config.toml
n_layer = 11
d_model = 128
n_head = 2
n_kv_head = 2
head_dim = 64
d_mlp = 320
vocab_size = 2048
activation = "swiglu"
norm = "layernorm"
norm_place = "pre"
norm_eps = 1e-05
positions = "learned"
qk_norm = false
attn_scale = 0.125
bias = "all"
tie_embeddings = true
parallel_block = false
init = "trunc"
init_std_qkv = 0.0269
init_std_o = 0.0269
init_std_up = 0.0269
init_std_down = 0.0269
optimizer = "soap_variant"
lr = 0.00574
lr_mult_up = 1.29
beta1 = 0.95
beta2 = 0.95
lr_head = 0.00673
grad_clip = 1.0
warmup_steps = 200
schedule = "wsd"
decay_fraction = 0.707
decay_shape = "linear"
final_lr_fraction = 0.0
batch_tokens = [16384, 32768, 49152]
seq_len = 256
doc_mask = true
train_tokens = 148800000
steps = 4725
dataset = "wikipedia_en"
Each number is 50 + 15 x the weight over its row's rms, rounded and kept within 0 to 99. Layers, rows and columns count from 0. The size before them is the row's rms in percent of the matrix's.

# q: layer 7 attention query, 128x128, rms 0.21, rows 124-127, columns 64-127
# k: layer 7 attention key, 128x128, rms 0.196, rows 124-127, columns 64-127
# v: layer 7 attention value, 128x128, rms 0.217, rows 64-70, columns 64-127
# o: layer 7 attention output (transposed), 128x128, rms 0.204, rows 64-69, columns 64-127
q124 119:42 50 08 65 42 51 56 54 71 38 60 63 49 48 37 34 49 33 39 44 58 49 45 44 63 21 44 62 62 93 39 51 69 16 52 52 54 60 51 50 37 68 61 39 73 48 51 73 39 15 36 68 75 40 40 65 45 60 63 42 36 27 25 58
k124 117:69 59 40 79 32 72 53 53 51 66 43 42 47 36 49 72 48 48 44 64 59 37 47 40 58 57 44 56 47 67 50 34 45 41 65 38 43 38 57 50 45 86 44 38 60 49 22 53 51 41 58 07 38 43 23 41 55 46 42 60 64 67 39 89
q125 116:18 59 64 61 40 23 52 60 36 46 58 48 47 59 63 41 40 71 43 48 45 61 34 58 36 57 43 21 51 77 34 66 37 44 78 43 41 21 51 59 25 48 74 42 41 68 26 44 69 57 38 68 57 52 47 49 33 32 75 65 45 59 81 33
k125 117:52 51 35 72 70 32 53 66 57 51 49 60 49 25 60 55 37 59 29 62 63 63 42 30 36 50 45 76 75 60 64 46 86 44 55 76 47 44 35 62 48 44 66 26 53 44 58 70 71 33 51 65 29 51 76 53 48 56 35 58 49 64 73 29
q126 134:46 60 43 59 54 55 26 41 53 66 12 45 70 77 45 13 35 45 43 40 81 37 49 45 49 14 60 56 39 49 72 75 51 51 40 57 57 69 57 53 49 52 59 33 33 51 66 45 55 38 82 50 58 49 73 56 62 63 45 54 32 48 45 53
k126 129:67 43 43 77 58 32 49 60 44 31 55 68 64 49 50 56 34 63 58 31 42 37 45 30 59 49 06 67 53 13 34 59 46 38 48 79 27 44 99 44 55 36 48 85 73 30 57 58 43 29 60 73 78 50 50 54 40 45 50 58 52 58 76 50
q127 126:26 37 54 53 50 58 52 30 38 50 50 55 49 59 53 60 50 29 25 63 45 24 34 62 36 80 84 55 48 63 41 18 68 48 40 54 52 38 44 20 72 49 52 44 55 44 64 53 61 33 27 70 67 42 33 70 54 59 77 46 27 75 64 45
k127 118:36 37 66 53 67 66 58 43 28 40 59 54 35 70 99 70 28 32 68 70 48 48 63 17 48 50 36 43 36 88 50 33 51 49 27 80 37 26 56 41 49 65 49 41 36 62 57 46 40 52 44 58 34 29 35 37 58 71 34 36 46 60 48 38
v64 104:33 39 42 45 52 61 29 57 65 67 42 43 58 61 46 43 56 66 50 57 84 47 73 31 35 21 37 44 66 70 52 67 67 70 30 68 58 53 57 52 55 45 61 49 54 23 55 43 51 45 60 26 36 50 84 58 45 15 48 55 33 73 45 62
o64 099:28 40 58 73 33 58 54 37 54 37 58 57 41 62 60 19 45 62 64 53 66 57 40 18 52 28 51 43 26 51 44 33 43 70 61 52 22 69 35 64 33 60 47 20 46 44 41 59 54 38 50 64 51 65 33 38 45 42 50 54 42 37 57 37
v65 112:36 44 40 73 41 32 60 41 60 59 52 41 58 46 28 37 31 57 49 57 68 57 41 46 49 52 38 46 48 56 37 58 83 54 83 28 48 67 39 43 48 41 62 34 34 48 59 54 57 51 62 53 28 48 51 51 20 42 40 49 44 47 52 67
o65 105:31 47 38 58 56 33 97 39 50 41 59 65 53 44 38 62 62 55 54 49 65 41 54 64 36 99 40 36 40 48 38 59 38 49 70 66 44 74 66 25 43 76 35 61 35 50 38 62 32 58 58 79 50 64 45 35 41 57 48 55 31 57 56 42
v66 116:52 48 66 37 54 50 44 44 52 46 29 65 04 35 59 69 38 39 75 51 58 68 47 53 44 78 41 36 40 54 55 45 71 45 61 61 79 34 54 56 77 50 31 52 33 41 45 37 76 62 59 50 76 88 59 38 42 44 40 33 28 54 93 52
o66 107:21 52 42 49 81 56 28 49 56 73 66 76 37 56 73 57 52 50 49 52 75 50 57 17 37 50 41 45 43 78 44 65 65 37 64 49 59 18 68 68 58 41 16 41 45 29 22 45 33 68 51 59 46 33 67 67 44 58 71 62 37 54 57 54
v67 113:69 28 44 44 58 61 28 78 44 26 63 49 43 25 60 40 55 42 59 34 53 46 45 63 45 80 20 50 52 46 55 47 71 64 45 56 56 40 44 53 59 49 33 52 46 53 34 42 51 44 15 42 46 54 54 58 47 57 42 14 34 54 46 53
o67 107:26 76 52 32 50 42 39 46 42 32 66 37 16 45 71 36 43 36 40 68 55 68 27 57 73 65 40 71 67 62 33 23 48 76 37 43 60 48 36 56 45 47 44 46 45 33 56 23 59 57 38 15 66 28 35 59 46 60 25 37 49 63 34 14
v68 122:57 37 45 52 53 56 44 20 56 41 57 41 55 28 39 46 52 71 59 34 57 65 60 54 82 60 59 51 35 57 47 74 28 84 46 71 47 37 53 85 47 36 50 66 65 50 51 61 47 62 51 74 60 71 42 56 42 46 52 43 98 27 61 41
o68 106:41 44 39 49 60 29 56 56 41 40 38 40 62 52 53 65 43 59 48 55 63 92 41 40 45 42 46 63 67 49 57 63 39 52 21 80 29 42 32 55 45 67 58 71 59 65 37 33 58 39 39 63 36 60 27 63 71 44 42 24 42 34 54 41
v69 112:58 63 55 42 64 50 71 76 71 29 43 70 63 45 45 48 67 18 68 49 51 61 45 52 55 47 34 55 72 57 48 51 47 45 32 31 42 57 45 59 36 42 47 30 56 33 99 76 42 51 69 44 79 63 54 60 55 54 40 33 65 59 32 35
o69 107:43 56 73 47 63 46 68 63 38 40 44 40 49 39 41 56 43 35 37 46 33 47 39 76 39 70 34 38 73 51 72 51 24 31 24 32 46 63 28 32 72 49 37 25 31 67 57 69 33 73 51 27 35 45 64 44 59 31 28 63 44 75 43 59
v70 110:19 59 62 26 41 73 60 42 71 36 65 47 57 43 43 30 41 65 48 71 52 62 67 56 49 40 56 47 72 29 60 28 53 69 61 47 43 48 53 46 56 45 26 66 67 60 37 67 49 21 08 55 52 40 60 52 49 24 37 51 38 52 69 59